{
  "n_layer": 12,
  "d_model": 192,
  "n_head": 6,
  "n_kv_head": 6,
  "head_dim": 32,
  "d_mlp": 512,
  "vocab_size": 2048,
  "activation": "geglu",
  "norm": "rmsnorm",
  "norm_place": "pre",
  "norm_eps": 1e-06,
  "positions": "rope",
  "rope_base": 13100.0,
  "rope_fraction": 0.75,
  "qk_norm": true,
  "attn_scale": 0.179,
  "bias": "all",
  "tie_embeddings": false,
  "parallel_block": false,
  "extras": ["some layers without attention", "local attention windows", "paired heads", "gated attention", "attention sinks", "capped logits"],
  "init": "uniform",
  "init_std_qkv": 0.034,
  "init_std_o": 0.0,
  "init_std_up": 0.034,
  "init_std_down": 0.0,
  "optimizer": "muon_variant",
  "lr": 0.0113,
  "beta1": 0.95,
  "weight_decay": 0.012,
  "lr_head": 0.00941,
  "grad_clip": 0.5,
  "warmup_steps": 0,
  "schedule": "wsd",
  "decay_fraction": 0.834,
  "decay_shape": "linear",
  "final_lr_fraction": 0.0,
  "batch_tokens": 32768,
  "seq_len": 256,
  "doc_mask": true,
  "train_tokens": 241700000,
  "steps": 7377,
  "dataset": "wikipedia_en"
}
Each number is 128 + 32 x the weight over its row's rms, rounded and kept within 0 to 255. Layers, rows and columns count from 0. Numbers have three digits each. The size before them is the row's rms in percent of the matrix's.

# up: layer 5 MLP up, 512x192, rms 0.175, rows 433-499, columns 64-127
# down: layer 5 MLP down (transposed), 512x192, rms 0.0645, rows 433-499, columns 64-127
# gate: layer 5 MLP gate, 512x192, rms 0.179, rows 434-499, columns 64-127
up433 101:068141116200187147077136139148191138111098154168107112124189108169102122101172174111119105152155133094101148122095134133151154122108188147138133118109093078120146201138148094134122132143143091
down433 103:129117086149145112088131090144164104100176164099118183081149117186149154099144084141135125111120154130183123163128094208053115159175145120081165168128168089181169136158087127076112144175140120
gate434 103:140144045108130107115145161098136151135112071134149124134128122076172215106153092182098124143083107060144143117149082158126120110107138078188133147165098148142078113114169155109145133119133146
up434 105:147148105132123048107092105206153128178090095166137102106139142121135174123156073124153133131150167145197136120125101165125135095133135125153028092210175141137125174106096138094129135166125139
down434 103:147175123120193119134084125129093162136078158067136079130132105102093128105153122101160145087140143103123094124096068138117167156124134156197148147150121066178104152164119101133193129113161122
gate435 095:081061189082104132113155117143139160088143138182149129103083165117185091053098132102098141131085111180126172141145119167119068158137136086170071151109096109151105112172123106160201143128131169
up435 075:162149078177168160117173138093070072187145080125127130165105109110087170197218173123149161166205171074107106146125109146088145145113136110149180064078153144079164157148159139158095179103146108
down435 090:092068157105145096117117062134193175117134070195136131121116122118183137075098146061129106090090122153098143161150145133153110150159101147164103183102075127119105123133097092155152126075123180
gate436 099:215089126144103098135089128123069102114122168088123156141127074063106168123127077102100104110141136155114140149166117087132101177130110129149115137081112120110175111121171126197093129130085056
up436 098:097143141133153135128127168153102139050139122129078140107139075187142139147147123125146131098113063089090100176163118213073117099082098122125144108140115210094117114085154140116114120098148151
down436 091:110178116101153157106110166118153131162134125081131125115120116074094081106126095126141124100127160127155154159138152148152097125088181085123137132181081143186147135153114161071091134148148158
gate437 102:170100136136128229151147163127107108110094067175126092113104177137143082138098132128155157118150072106127080141098155134071106100159127137148184125150196128184158130150100192117176117142100153
up437 101:119188137135151082173130101139124124120079135116147123097106157177106117080077117169150066146125105157121184076115130110194129144131153089048171201118094155142105111080126113211155121152171129
down437 097:122148074138095141117201148189178150109124140164141123097143147075113114139118143149162215100140143132125168052171098105142129127123166101158161087125114127175120142124125142201145083121122100
gate438 106:154136137098151179152092127123121136156149138134132179115131098161152035136182139143150175079134195212151107098143116163163120174137113177036118120137141159143126164103138116159192160168085103
up438 106:144143068136092139123109109074065141114113087086079048083131106047124155127113169136126086117131092081128154165119132124166110157171082119158144106183113143131133069118107132151079161151125139
down438 101:094142095142178142166115144139087116111162122141139169092145125178081180151112165140068142184163073134100120174141160094080116137150160101109140150112139093168144162164149145043112106090124078
gate439 099:129123109119153148174140142118112101102174187149136157134113153129156118098128125150063092135122151088172138163130107107120178135107112152167117058152093161098156108126170076059094078105088141
up439 099:085149132176105210139111143137103170087151168112122148144091153106125138135135106096105095124168104164103170151093090091103161089090091166182122117127129112116132140159147125091137151175122178
down439 097:112108103149129076094105150168141128118155099137143089177104137046190045145186118153092110159107176178124097088170163142146097118135123135143121113075077115177079108087132117176164158131128186
gate440 108:140158142129186144091149128151113120153139185157071142114123135126131146119146137168111106140168145092060140146138134132069076152174124152136173146147073128137143125148151107111125134164173170
up440 119:126130133070047085125133120188132110171139098110100096181099071115145093085081129089158114134089097159147120184120126148178165076082153148100135098107083108198082210170126113165135061132117063
down440 114:104092131110072143129153152195193088135134204191142135177080149192104145093114112110144136140120126102128141143197106141107095146084144141191104091107186062144095134081122083139169185089096115
gate441 100:163112111157118101091084136164047078044124118107166128096154168117132091131173152120098152157124121131141125141149117094135105171090144100089121134120173197143165073105094134131133112143127143
up441 102:151176173136180162117122122126224160189152135136158112159124152140147111101088137149134108150123116078176119124112141207100117123163133115180108120162197087142140082097102091125116128109161092
down441 105:115100158167141159168153114107090102146086151143201166203134160151118074149128121102095162127112166081166150123152156187138187145121093153135101116209118107164157174200121135103110117157132141
gate442 099:131105103106120123148155120133141101115123103175137099127137062117181083199151116102179100113155060073181144121132116140174128097119094076165098109148076053126207151120059157067181131137157154
up442 099:140068136202123131134106115227112126210125146062188159156102121151122122184104128159134067138098198186110144115118149150107142166120139147122148125129134166061085154130135125143122147103136135
down442 096:105171062061150202134166174179121122134119203134100144155152147100165160143071086072173138123089123099137173142083123203104143198109111103126123148151160129095150114147099199102115137088122098
gate443 087:123128152086106206169149178204122088161070156086107139125180102139091104161130125082115168102088195123118174090102094130085187104111107124169115174103155110082134118145165129075104167133108126
up443 090:065084143091112086175078165160145116137163114140119126153137125099085093190164157130189172136102103144153096124117145142114160076164144133162164155151195127082153122120136138103126116133132148
down443 099:118177184139128174115085132172149118186100112119093118137126143117112191140104150149140126115115169123072145114113089148127125069169122103132140148142120074073118143132180112095155165121106102
gate444 101:065133156138157121141090177149125145149115099108129145119124158120113110128096058124112147131091134164160107125115199129150145172096143144075207136124098178119144104177108128095095113137164140
up444 100:178143163153133150151124070143181111096134129164144121112141161141156076056139170111138128114127133119095136088081072101125102084203147115143127055099074125086136106145098081110112097062166119
down444 098:088145123124137127150101158145111137156121127107134134163089065178077122156132120159106095090047098120152125086123172116115120168129091138172190165088137145119184130158088104073124096118128142
gate445 101:114151108100163097104139174104116059114068088080093166081175142091075082165143126112150132151166135130156130143181131132108120157153138122117151141085099123129156117139099136098091122138141049
up445 102:114127081080132098132154141139098120142123108205130133040107129129199163088156135117165103131171129164180160189142139173091093108190142106162156132162169128101141117114181125172155114138111112
down445 100:166152143143114110094118036088127100161062072130217142186168114126138076115099115074115116168161072147133103132092143159141154174130118095104074160098064112124116124198077123137152147163100171
gate446 088:069174111129071070111155089099136060108158119157169180132083172156115134203108123092106144106077162129114115151152129175177146149100115108090155109104147148098170085110109127128143154117170104
up446 089:116142163139105121116155104141094124120091121205093127109110155144150162119072086117148145108114131121128092114145096145163113108148086151103139066137119154118154091115147123055189188163143112
down446 094:043150115088121121128152105128148108138166144157154121132147119079108167122150165134139151084125090130141143160089142232210149129137121139164160120070135102110106149116104132174103166115110168
gate447 087:115170175167093133094183168202151108135174089089187094115131098169179092132109145157148145085137155080121109137098134110105128106146119128164123136115105118129117131160120124094084144148141090
up447 085:034147195141133072111115102185157137104174061122115045133150144175169109153116156158142100114110115107146095124102129145119143128125125161142159087154154132089147110101104135158129131098088132
down447 101:132156157170107108078189079158141112120129171160150065123149131088102131160151152109143133137119160144126093145096128127101127128199124081144135150089145123110122082165111118151133152159119089
gate448 113:114180099127100135153124136118099120155159135096071154145113168162138100100156101112173146093127087087119128049149161105116171176084157154113136125123120104104186126131087175068101139118115174
up448 103:168132171098126107106147130166150081143081112121131101115136108172153090162124165216132141070189063092131180100095106066137150100087101167149124155104081151134084137109139121169121151145117131
down448 107:047128109130166103181113089126170169103121151103168101139130126100126112124102143063147113133161180182136106126152141132137170136111120182197182139108153165144134105106091122126157123149088078
gate449 096:084132082143147139120177118144138139130119181109129140149152125143149167120072052160134142095191138106116174109056158160144141115098168124096167135130108120125115193166119153157060126146109063
up449 093:132160147106110161147122136115130116107119132181144089140091183097112143169148114129097181092147148138121139135088169145151103125126127068147092127145091116146114094119170112079119104140212095
down449 093:123112137144096106149082077159152184166154123133103066157054107129074149142144128081166136153149149124133104086172124146164134114094123185153088150102099128137079165159168181125120051127120160
gate450 104:115117126140076121206125119170143106146168083141104230109127153100136091110146134145141111060087107164061099126117133110112089093091090150174119111128150097144149130159182118133147111113109112
up450 101:162098094110111087095163150119119110183195185134150131162116174156194131164160150152098148134152160168141082157064176148159182160123176133180145184061152095153111149125113177106093110145126165
down450 097:113180119112092093100152128112126146072149118120103102098098144119108107119092178147152120185172078164162165120114135128070121102115084157148115135122131132179102148211142104127167068180117143
gate451 103:104148094055142155171092097125092075124149164089119183136148172150150099119134098133072146146113110129145127108090088128078108111123115099116111042106104101113084098114175097119160087125078101
up451 106:141119142185146134181164116150189089139058128093122065088156095091153182082081127082151122101119091118163171162118170095157095107170144092108186125203100147164186153169093171198086132133092152
down451 106:088094186165143140110128131128096119108131166101117112134157112098115175135172065070201138141168130125092156115160103124140122162108134118161088153109209141110159163143104168094137043088182139
gate452 097:132134037115112169170090160140117152093127141206129114111137143128118200114174083162125151107092135234147145089175108083113143151063117144143133138117125144150191078150135139155088106103179157
up452 096:137160096101221140144156147153141129092053100126098132096201118109138129076131051187087105147118131161085099120171183153090116149082075090156109173164114145107126146118133092134141079117136144
down452 095:134130117176152139206128073118124103112101082153140050093110105064069118184144156171106143085100165104102124076073123090139111102154045134149133123162074156158141164147124081201112117089092087
gate453 092:176131138109099142122175124140095118141167108104228145131090085169133084156081130134129122072128100162146174111112103159129107100107104106109112105081111161103120137051176108108145076157173066
up453 092:102158110122106208138151133104123117084102072134077187114146123146210163145183101186113152098097129137129188142135151142147095117071146087102130163101109155101162090111129110178132115141077065
down453 091:066107099156124137166114108127172110065152108111172182106161117130200090198123115131132107132116116167127134135117124180148093096161143146138072149064115103090196143092128146135152061153160099
gate454 098:108124121105132101132102103210171116157150137134146099141075144115159144180186130127185102110097107099121134163070117144221139167079099121117101135139151110075094110139181135133087087112139153
up454 101:096122174109043159172136080166185082114128175149108113142165197067104116154101221105114122116118125169076102099153093109160139106131135098172078153095120137159138156125113112170105117209152092
down454 101:132094145120174143093157118127093177137095146143150145132110151175131133125169122154080226123156123118113167151167114131164120110095155133223137106143166089102159105158105145150143141111180103
gate455 089:168096117083143110081144097089091143131148085120109081142109116159173094086120140102122189072091115103116176157169091149113143153105090131076105133145170087127150114173158177130099094202193134
up455 090:104140139139074065132086115100082162200170048123118139168146164159077131119162166170164187148128122136142139091155180141066132110154096115136139107120112123146131173111120160110085142135030102
down455 083:082063135172184137131066140131087115095198106133119110130113111117094117132143122103103119110155119134168136085094123137119090145165090121121088109137161135167155154139111086143105128135069144
gate456 094:114133104103187089161147112109105201108076174102117128086125129124106101130146107134104105153145180108111143119089103119129107175124106124139083135193150141095129114120109177114110078123077115
up456 097:125124092164129128086188127085146128073149107059134093098157080155192167095150138109117147124151143135100145120104138117130073114100119117169122078178161132121134105114147131100141136116178106
down456 098:149100120142133158187119147066144135151109118150136146107081130112125121116134116126165118152159195113120123136073187154153136103153037087122122139176167192087062128144130137162127119107078131
gate457 090:159112129140153158049132129118121111078086170100124158096124147114176144146138131119147158164148075102128143084174156116102111128150132128138122117123082113063108103134075126068115088131090145
up457 087:175150136155203169142117086141124109162132134110127122148044081115102123167103123153150158167137106149102086140126058056067123160135116139109155142124146069113112137055203052122171095115157152
down457 106:141109136129115122117131148090106089139118120139091135132111113095149184141173151138160156181147093168102128129141180148148166113135132116112120149037058125133089151119124137120103163175039150
gate458 103:083158092138121112180106086108075208074168120140117113143116125106131059124161126192146129087152166148118110177077160140099114109112145113125130117135140143156118132114146127097157098100154082
up458 098:139161128125153118168160209107111171062157096154111112146106151091179123066089121112121158068034130164111128166112159150076121066079133147104138148119161115096087218121080103135148124157165179
down458 095:141167204179159123122128124145118112138121110131148136172096101145153112094131165136114132134114084049103116115131112163158118170071186110083137142102098102096093143127129152147125133144074133
gate459 101:110172116143104083121143140131135151078087165099095117120107113078190156150153123121141101113092138164175154147114105124090145120154125034198143099159131109141145122127093125112114148119143146
up459 091:133142115139190208080152117162164128131097202108110155161130146170137154151053145120075131076182135139142129045070056035149155154132167159152086116127100093133146205143126120160156137212123144
down459 095:162131087115125122127172105101120142118073125139093152139153079085163205126169163115157094132158134146167146200089126121159087165126157057072105131130108154090096148094089141102155110171119178
gate460 080:140087093111136155143146126113077135079144093204131114106110128165130137129134125123056145101113140180145132110153107092107113090153107180067149031179122115123139177124144128108118118127120144
up460 085:090132096119119182172062119116166120169201149190128178091117097118151136152107123125137199139083207107136128097178151154064092101178185146152099126217150141107120151130137112115131121088167105
down460 088:142099160118156138143142081092134177119111074137111093154129133059094129151085074108136088109131112145094099096161099147159131106108085128111165093125092131121114083120122097218097105116157166
gate461 092:092150146125104110121168165133158068148128110125117196137112092150123139174110120175112153140081092097143182141161098153141125093083093115081127135086173142149150166116156109093180122133147055
up461 095:062122109109160121135088148192157087081136147110172091117160060123129138123102065177197107165166111117099187180075168095106137186090116158122116143150199066160155135141161092201118142082126159
down461 092:113097150107109142126163101118095062186129164089110117103071118084101116140144139116167111159092137090113126168178107086136094056162122088133084145089119063099115128083104124131080138130102121
gate462 110:133104103135140141168160107157123078148140121097068160125095151146125144111210084185116138149120118111138134144138143108101164094109113106099155136108104079119149167150101102157115143153105127
up462 100:066174107039128138147183103098163108154099183121109163131138186055094199130108144145147143153118122114103058123139165113103124136120111086114142137181122133096070088137108139073153088117085097
down462 101:104048163132147119129133142112093108165104135132066188073158149192159103099125157157142140139094112104110112195159164055085068115095132071090104122125150111055107121106128163154125207156157121
gate463 093:115136173116224155129113110086168165222132118197114171158116158092142124156157107123165112102131125100082130159114124112161109156111103092145078070111130075118147110147112120175124177115187107
up463 088:131060096137120157117113132144131077100059132141085093149099152187109118119097114073057115139056126114120170160095120114180131125135120154067067139107099121183171133112190137136101125121141150
down463 091:100096111195088133130106113124125084142115122154069153125112118081208113118090171070179113120159145122109174156144132151128061156136101123094136146136135144157150124133071111088177134139135122
gate464 106:150097132141143103097122112111111070133105087101093142082138178116147087110152154085114145106124145119093160082148144103137150177165134173099128094156163138123166153131151088136117144135159150
up464 108:065171101114121089100082135116161222122173141134139131078133136112081194152142153156144133133124182103174107134127112118136073101138145116100123121118097077129126115101186122165143119149146134
down464 104:154095142149141130133162154134093158119146192075113140065162118156126144134119162088089089121125171124139105105094127158180127133137091140150150095147116175131080089110065160154172107112139093
gate465 097:093114135130116099124146141092091111097150121129110126057149061124125121127109096092115115108167163140127040132104158099093148138055179145113117130168138110070059130110180127137087118099162099
up465 092:149104129125156147120122100131098118171094194125124157174132130158131126103186126150096107167116100123187093138125133161170102085085116162135094149122141162062101106117144095132091143150149173
down465 093:121169149158148124105124083111104143138177085099175108166132079125115100080089148139108155120099134135087130141169105102164089066078166135201064122139078081109106160102109065123186144165069141
gate466 102:123136104144157158143146164106141169106199121089124164063122131161156121143118151147114118160126118170119170157123139142071121117117108141080178112132092126121185223113154137090160202123099174
up466 113:090140109136115130120072082101162131093108110115152103203093106190108113132125149109111142123108124075134162175161086122179172148147080131129107131136123128162088120126106152120156131122088059
down466 105:104144034054145134129142076122088076150124074156119123143179097179140123136103168092126163127135126160145133099145086128165100086128181140166148140186150146118140176153070108153110125157164115
gate467 105:134115159131109213073088105108103125159121128095156179123121179137135111124096159142172145072166159110135119127139126218142122083122170130106121166133161114095106111113121144154120151146112141
up467 108:106045099115088171101187159139176115129102102152090065086097098136128124144148115179103099164085090103110130166090162060079113189140151091135152132125154083106086070124110112095181093141147098
down467 105:074198044177133119167117165124115192056183136089146114123125110144156100142125118131161092124152148101169173161106150116135114151142122111090093154197133149160219154146121128155095121136104086
gate468 094:093163135163137128142105115106112137112118142148150207135123142139139104170142198183151195126134134152089056071080140153104165139146107095152130091107056124100106119112122088073162115128132156
up468 104:129137096108120136169091120130121165065088139087116120111070127143125125117107171138120134107150145119094111181124073104122103164063099126192068121124138128137101118172134155096168108110125169
down468 099:126084159152120122142115075059102177071111133130121124153147127145174116153166130074143106111143159111125170140108064162135151122137090092103118082105116143161158127087117142117067189130110072
gate469 097:091139097053104107113107114128117111130113135120132152090115182148132093140117088145069142164148172111151088159120152084095113180173104091104080108155133088123100171090144159143119145132161161
up469 102:106151123190178142110138159196086125104174131111160181179136151092108147075071171101096110118158085150140151131137164147106134113149137156147152154146149122141188089093169077107110135137113165
down469 104:202127126135108187165160070094091117157135181065181085145151119139144141093073166187130126142067124085100136060164151119126105102152162139110093114136209126199127147138166133203126112107124144
gate470 103:122146103114089189156091161078087096123175166085160138129075085198127122161167155125151161168161150145119170162113130132134124072120114114161155106115164060162172121131127141132151134180099006
up470 105:147112094134113069107120112129160164124132157099125109144184146079061157115158112105133100151162114186167084166139085140172108130159142091078159133145119128087116136171144135101092133171153184
down470 101:149087101130196066161122134170140143118094117143091177126133147063109087108119115114083222091150122117134137125143119132116135067127163125093167111152094139137121153066127117134150128137164102
gate471 094:099097125114134134150139156090109156113132066157123114107171111129132133102117115142152131115123161147141106091110177095103095137132148142135102121128079187132111103172141135110078200103128111
up471 100:092127189067131139061084172098204116082171124153139095145105107169156127150144179151136190132119158154129103081163112099172167142111167160114142140067117131130136125121134127137166135135084109
down471 098:117094138122126157127158046112080194123138140137090148201147097157135090106140155170114102138134123082143079090115186157129150115153158101118145179077111139100141123102181180157068137106078122
gate472 100:254128150098127131138077146135134105141170118098189097158157143171176118112091136145178162127064109155104100140090134188173088121197100137119130127154184167140131114114098100148122113149137159
up472 102:079110149116145154097169100159169179156149139108035160129066141119117107169181160098113088129130183122118164148119160111086137141139186125129118142096139147088103079089108107132081200125173098
down472 103:084180110108100075129139132068041116081153115153138187059159177148085110145147127138062148104147127173111100113142067130124116138162150126115157163132104175101144161147104193118105110071057161
gate473 092:118093133102145174128092225138129098160109113145086112120118112183151122115160124138151137080079137161142124118120121112192110153144113191180184137093110091110105101122108094145141130086174135
up473 095:153108108103083070206141122110116084116135142151115152133134133201136112132161149138094152129087134146143077076122136190108152137147128081139146133149179076135142181138145147121116157139088077
down473 090:096139134138123198094074206111153132161119174122115177143079074205131153172073123049119108108098171099151147150139142138107194147143107126047163123138121092140151127187136132143103188122180091
gate474 118:114178141150103114123121121139135072161109091191148111138118121127227131122105111091128108173152062108126144189164118092168078107101094142126144124182122131126085139130101167139126144077144138
up474 117:117159122164140112143116172111089099125178095220093124118128151172118115137116104146044037158147125073127120160193098150179153118128120157108115144150127113093158163114160126127180182112138141
down474 114:129149159118072159142167137109106127084181139139183187126120128075125154159127133159089115098125180120104154177200169107132070176137139153159092089121162119143142112102147105115140083153107132
gate475 097:136130108056133109113153139180172107173106098105087141116111132106131116142059110176073157074137162117172146153123092113094154132157107163174147125148131118093140125098128107118129117135150080
up475 101:089104194101170141117119072186088079106157115165131061035121191115186117109149101194084072105130097125088140082109095107151087125216057126104152093087119206157118132119124114100104116169066113
down475 108:123154078177147145120136088054158112109101169143117185114085178130205100072105166102104213084116152113157130167087097121129133155106084135118163118110102144161143133185124100101122106082143189
gate476 096:096122119132144103178134135191101058093118117116165079157103136132087081107163032113100112133103094141145111124124139080119121178133210193075106099176129113110125123112182109201121089189092160
up476 096:133098046114172079134109159138140079177136110160099146152173144123082101121151091130164117119118134137138106106135162107118138124117177115047111132107091081130175118125127133183104114184054137
down476 106:069132118196118157114140117192131113129143138088113138122147103115160137108155044091143074135072142127141124148129146103131126094111110138110128090129133118123075090131192092166130104079067187
gate477 108:092128152131156150146146148113126141187095110140196149111172127211111148146142142120160096142098144131142115093107141125111156134115162139074127097117120075175148103153150121064078141101102149
up477 113:136109088100134150093079095147161088101134144151151128158063119152207134119124203118110129065143129157133104172115077131134106114116125162121105139141106168109097137117096163183139062122125085
down477 109:162155066117166111154126074117084117103093167074172139098123136134091130039203114091095117137068136102136119114152162210160143172140143139133147127126109124112147168119142101111119144148136140
gate478 096:102160107108188095136136079122113102152116176109153139111172130117109090129120119159162079088170144116121131097077120165102130133091080130181033116161117134099136162103057087114134095149124143
up478 094:113111149142127125164138177104126097121098107089092134101112108133132140128113149112102112153116099106163164100176116182085174093146174126135133176103094129119127146174195143121132118117161136
down478 089:162119103096201089139118186127133148116076151146138128108109186102124166077090135138132173163170155126126083129120107118107089128118136133131127174154102107093147132131177204135057138212144112
gate479 094:114126119033147146192167121156100145169178085170127180133179166151108096169182053166057181159102092212192094144139057144104150099133170143158151083141187126110120116093098105140145147107040152
up479 085:107118153165150148131214149123127111158117117113109102175106131165096097140073107091100162114095123137165204113128067176114142163127102150112142091113114138144161122164101118115109059188111125
down479 088:142131162197161127186144195197093163105172163094141133153140145108176119098029140095105159067103111152107154161095156147094082153128110136137142148103115168108158188124088165067132137149166123
gate480 093:161125143123112123123132169145140161129098149130231117146130167110151116185119066150103108137100129154115106153125085123151179144141199106114139156127148140194119138129139122079158073113133099
up480 068:177068122172129100091107117085120125100087142164148156159127191117139189138117120111186179099156172188060103165164176101143183156116116125116100164162046162140107132187146115082135090090160169
down480 085:063101133162116085152101067138114179141118104167176109141199138075096135104087157074116144123132129138115131142139119088124099134118090145216150162103085132142161092123094117181151122091125167
gate481 098:077141141100102120186118181129115140144167209200158099156133160164168092185155141124127139146125187095146171103149188138127076079096180122192113101152110087143123068159194147133122098195099174
up481 102:122089147089139099112095162162169119114159047125085128113125145144129116098105070191136144131092108122120160138149063209164167139117079142121075146139084144100133136116113122093203164101146030
down481 111:165092076091145145168107085131112105075114119122120181152176182126102105123149123073064110134096089137130081124131052080110103128125141164073145156161136121141111155084033121060132110107095155
gate482 107:134140084146054178120163149110128138176160088157101071031096129104173167131124054125165161124125177126140111154088130117132091122124138168066101115155125118139102086093061138167179098126155103
up482 108:121106102084142144121106203131170051102099170111128195207159061146101099130177157181181091141155089154151135117135138155155072186102095147079127160140099102130172059094087091063147193145073104
down482 107:134151104086108143142119128137077095027128143075212065106137214128160212108112094079087148121125069180101173056113087154152135130131143155095145167096070114106100133162135144137162113126116095
gate483 096:075063144140133135154099137181138108101066096067127207097137106120125144121123152133140132149108166128091113095157136154109153146085108122089124182163074118131187133140134154125093134146162090
up483 095:159070131136196064109144127120103112126098131119157201137135129138117103149108140116118150160132090126134142080153133079078161161166145083167101104084116104151180121114161149116131128140102168
down483 101:139135121128118185090152109149176079114108071137163110140089106121139189184058115116161124067128121161088109087096137075159202081147102111128177098162126058062155112086150105156079102102183147
gate484 112:141156112121189154128179125138124166084135087126146141128189138110134097168108121169094161111152121161138142170162093118142134149157221139098159170135067115132178138126103129173131124079138169
up484 110:115126099159076162157070111106121122115092149129179235166196164206175076151160112120151105149071120128092162194127086128051132158153154156142160095159103056145158077119125167149119174081105113
down484 105:087151096064138135132174096057118088123115060155149103010166113146129123130148133140123111160153109119114095200058132140112052089088134131059088126127126093140076074121129109162109148137116157
gate485 091:132160167104111129123098177099112107109140103145079108118129120151132075132126135194098140159154073118096099140107133123173170131088125123128080118095108096171123151164164105122137069142112188
up485 103:164080116145147139143118139154133117148112154093121110169154118164112161148153095115104104106106110129089142143134142067140111139094085097084135113115099174159148174143150134130113105128148178
down485 095:174125095119141102164114167086084159130141187106119116148150121152133104139189118201119142074135162129131108156142135135147104122099127115114127123140135099140123068061134134174104145098120133
gate486 104:101187137137143136174141112069086110104164119109162146145102124205108075127187139090079154085104104138118121100096129169160100120093148186104154176124151117139089102175134155139123065104120098
up486 104:106148092132065098133188167136113104186126164054135128124076157179107109151132100099155169078139104074138063184169101139069145162156130101106093156114144140132091148118181057117143109111120137
down486 103:166155161119090147172135174095084150109133131195162153168142020119181100073110125185150124118090133104119221075136088123168118114198116093174092130177123148172175123125175114083181128139122065
gate487 092:176115075122083146197085128156198116136139082123123182125106124113132024106081129123149133111086124106082120108198110161154085123144113116185127133202143094124118125120080155139131116154109146
up487 089:129152104168141133121139128120084107134168183193127115150164114174105171137179116164162171149116138151143153165132100069138093116086139154080124083142118170126183103109166149113099078171074175
down487 101:107121192014148075111122118107100131102153193073144139107122151100140179159134146121138129110118139149131155097124107129190121163170158111098123185136160142146129144110139134107068075161150111
gate488 105:232138151122133127135115135163146132070099096129091121127110103114136109201076136117091110094137165161151157138176089091104131133102188164160149103146158143182196078088105125141066155141114060
up488 101:153142106067132128226133085073137201213169087142121156092048135134106133166174133114180135116149170109093185111162184048146110077118138139145207151105123111208118125106119151131151148170135154
down488 100:168215192149156149091156107201203174085145155140133139089105068197129140166119129089120143123144073142144179183157117112127100073151143162139189108109108136131083127109114152121094123190117150
gate489 096:083087081098159149168109158117148142140170116136082179092179124164167157069120171087100140092126134123108107129111150137062092140134180182128135207157170111192123162124120142151084122067097130
up489 093:139147171148161098133149182139118099137129113110116034137132162133140121117153137094089102158137108136123090108098153138163107101178106132127116179121113128093142130071143084182119118150105130
down489 095:141167151131108121158094203182081152135117178116145132112131186160139141153182095168120101144090176152212166074196101090100130102133177136119104153116129189115163101151089106126145127149143121
gate490 111:089184069127179078156129185118181117105126100129169151134118165145085154108162165123141127177158181119200115137101154112156129102075137063126182147137174149155104078136129150072156143183166126
up490 092:112131028104168090112227165152121081078098064162139192145092146153147106185152147098122115149163159106143077098096136099145093102080146139154157176132164159116098133086134132134131130172143143
down490 100:094134126112158093133122138115183070110110117199087100133138146171121157147151217147126143201153151118156077111135156079147163126117111165149186137122125165073138091126157087158123172138100054
gate491 102:153147105099144117092143155117106103176120131111131197097167087172060076153068177110081179114135168154149191127122147124095080119150099183092124148091117169114121185091159160171162099114127159
up491 104:040063201177116156136114131132195081153072073139160146136123122069119137138140061148134116134128144108099158099166062075142128099161145141066084130135149090079126153105174121102127117152178127
down491 105:114112118140139173126101121161125073129151114122105107092149155109125139128134093148080193139147123166106087105110156190138139119131134086127126161102117135101159147150061111063164123090101130
gate492 113:146100175106196110100136110138096104170136158121142106158170162169158139120135130136161189153124093099112153132126136130129062118123093133130158158102175115092136102086122129127145130136123078
up492 110:149149130116101087198095121118103170139149101188093149099163079158095176061070070157160073158142120182130171142104121074099097082116114099106169168134095117156126119124158124135161092140065106
down492 108:128141082159112135103114156082101125142125067134141088097137144128139098119097109159161084114073112106125117132157150097104096125092133110115133094121118054118139168116154070109152173086180123
gate493 076:130105113119139086149146163121100127113171132097162096143112113111094120173118157111076102132204123200178136130108099107123175128128069130180158177158124153123117126148135147143114111138106079
up493 071:110107176151110079148151102069122162186077143106100134118144130065092167122128128068122109145129163179111183182127117149093117125110122100185124114071100117042136184175092106177073135131134137
down493 087:114074161103075140142091050135138158128088100193119108105142115122128137074064164120158134087115145169074137123135146137138108142136119137147142147090081127174118091130066121154151104069115168
gate494 110:196170088110148122126186156130106116126102158121184136080142111175152156154124156120087171126136117104115150176102118119093161113124108122148125139100149115133136143111132080081154103126151097
up494 120:131127131114137094164065042097109103144129129078146094149118203075153153128136154178095096107123150088125148124125076074112133095117146168129094117048097139118109150140130156101065100099130104
down494 122:161109107139149116150101152122123058139107157105179110095098053154157111125163190090107129131141102120163105182166054122084089122160115133136129126134074140177125157107130095116064129159124050
gate495 103:125192097127178087081147111163080078130135105129150123152171104114152132097131161177136105152177090127106080153143085084157134123131130110077115178126115135145109155152169161115173145132145139
up495 102:102113156134163102121091095121126075109167165119141136077128129163180153101158203123187170124170138072131111185078097115128132106092153132182136130082123124089086137063112131091061129126118126
down495 105:123077127178094132070120143152144085108105124152141163113142120104096143146142167130118139105200094166198116181157103103130187097113136133101146153147093144094190138144164102134145136095143185
gate496 107:106176145136198128173122107143116059203103094095159151077152159119071113135088161127112100157127082166151093212163097082190111139143193114137154101140133143114099141129143089132131127122137189
up496 112:130125121215123143112140140084161082124184131144036171143133118132121181183208144115067122145112176123140120156122136141118173126138082080160099125073140100117072115178086171160102101090141114
down496 106:111134152110190081094088098146148152118121189107145138093112123164123152105122057193123185093104137179139177164168094127085126125134161120132185103119129138112180195123105097172113173189160132
gate497 098:144130124136148152133111122118166136171094089065112147133110158167175119172134141125141098116125156110106188142162126095152144089122070143072100165153075211128111118116131177128150134109189095
up497 096:199094154186155094148126162089121140090115091179134171126169145126189104139158086164110137104109093152100153116133143132091111119161174104152171162104183140095200165116125158137120161120108171
down497 097:095136158106087129106134123135084131098142178141167157143097101171185128091129140133085088109127127190179168137144152140160143092183151084133091117187100108148153129083169089177073099123072098
gate498 097:117129080159145134143091107122112127141139162137108144115134153099112163126122206161198112060069098133112099128100114159146171143132131138124136070125140090092116092088114137120117159163133074
up498 093:145140119150112132160177105136158125103076062089127190131157085156099117097130073109095139191106089104160208163107132071107110100148103127132201200085141185125087099100111100111156119132133149
down498 104:194131117122146142142106225199148109118124111094130128074103061187113134171167062125083146110136140081134110102171136064136020077126124125155115192157152158085133156154124116122129101144162130
gate499 111:172180111099132157130092122138074116114133178086099204112087174146068058187131082127129137062106098115133134147175105138147126175149185101120155104138132147110128046105149112104138094149133126
up499 114:125117153169098119147149129110126125093183063129120071131141110056154165117135146102111151160087093173129162122123123083139114133155133162133106090105158184152140164158125160114074142175117121
down499 121:150158120157144194118134128141084103065086129145127109139091162155133105156175159109120177079094112064139107126090144120151103102104124160155096188114130112138134126178063067112137092102145112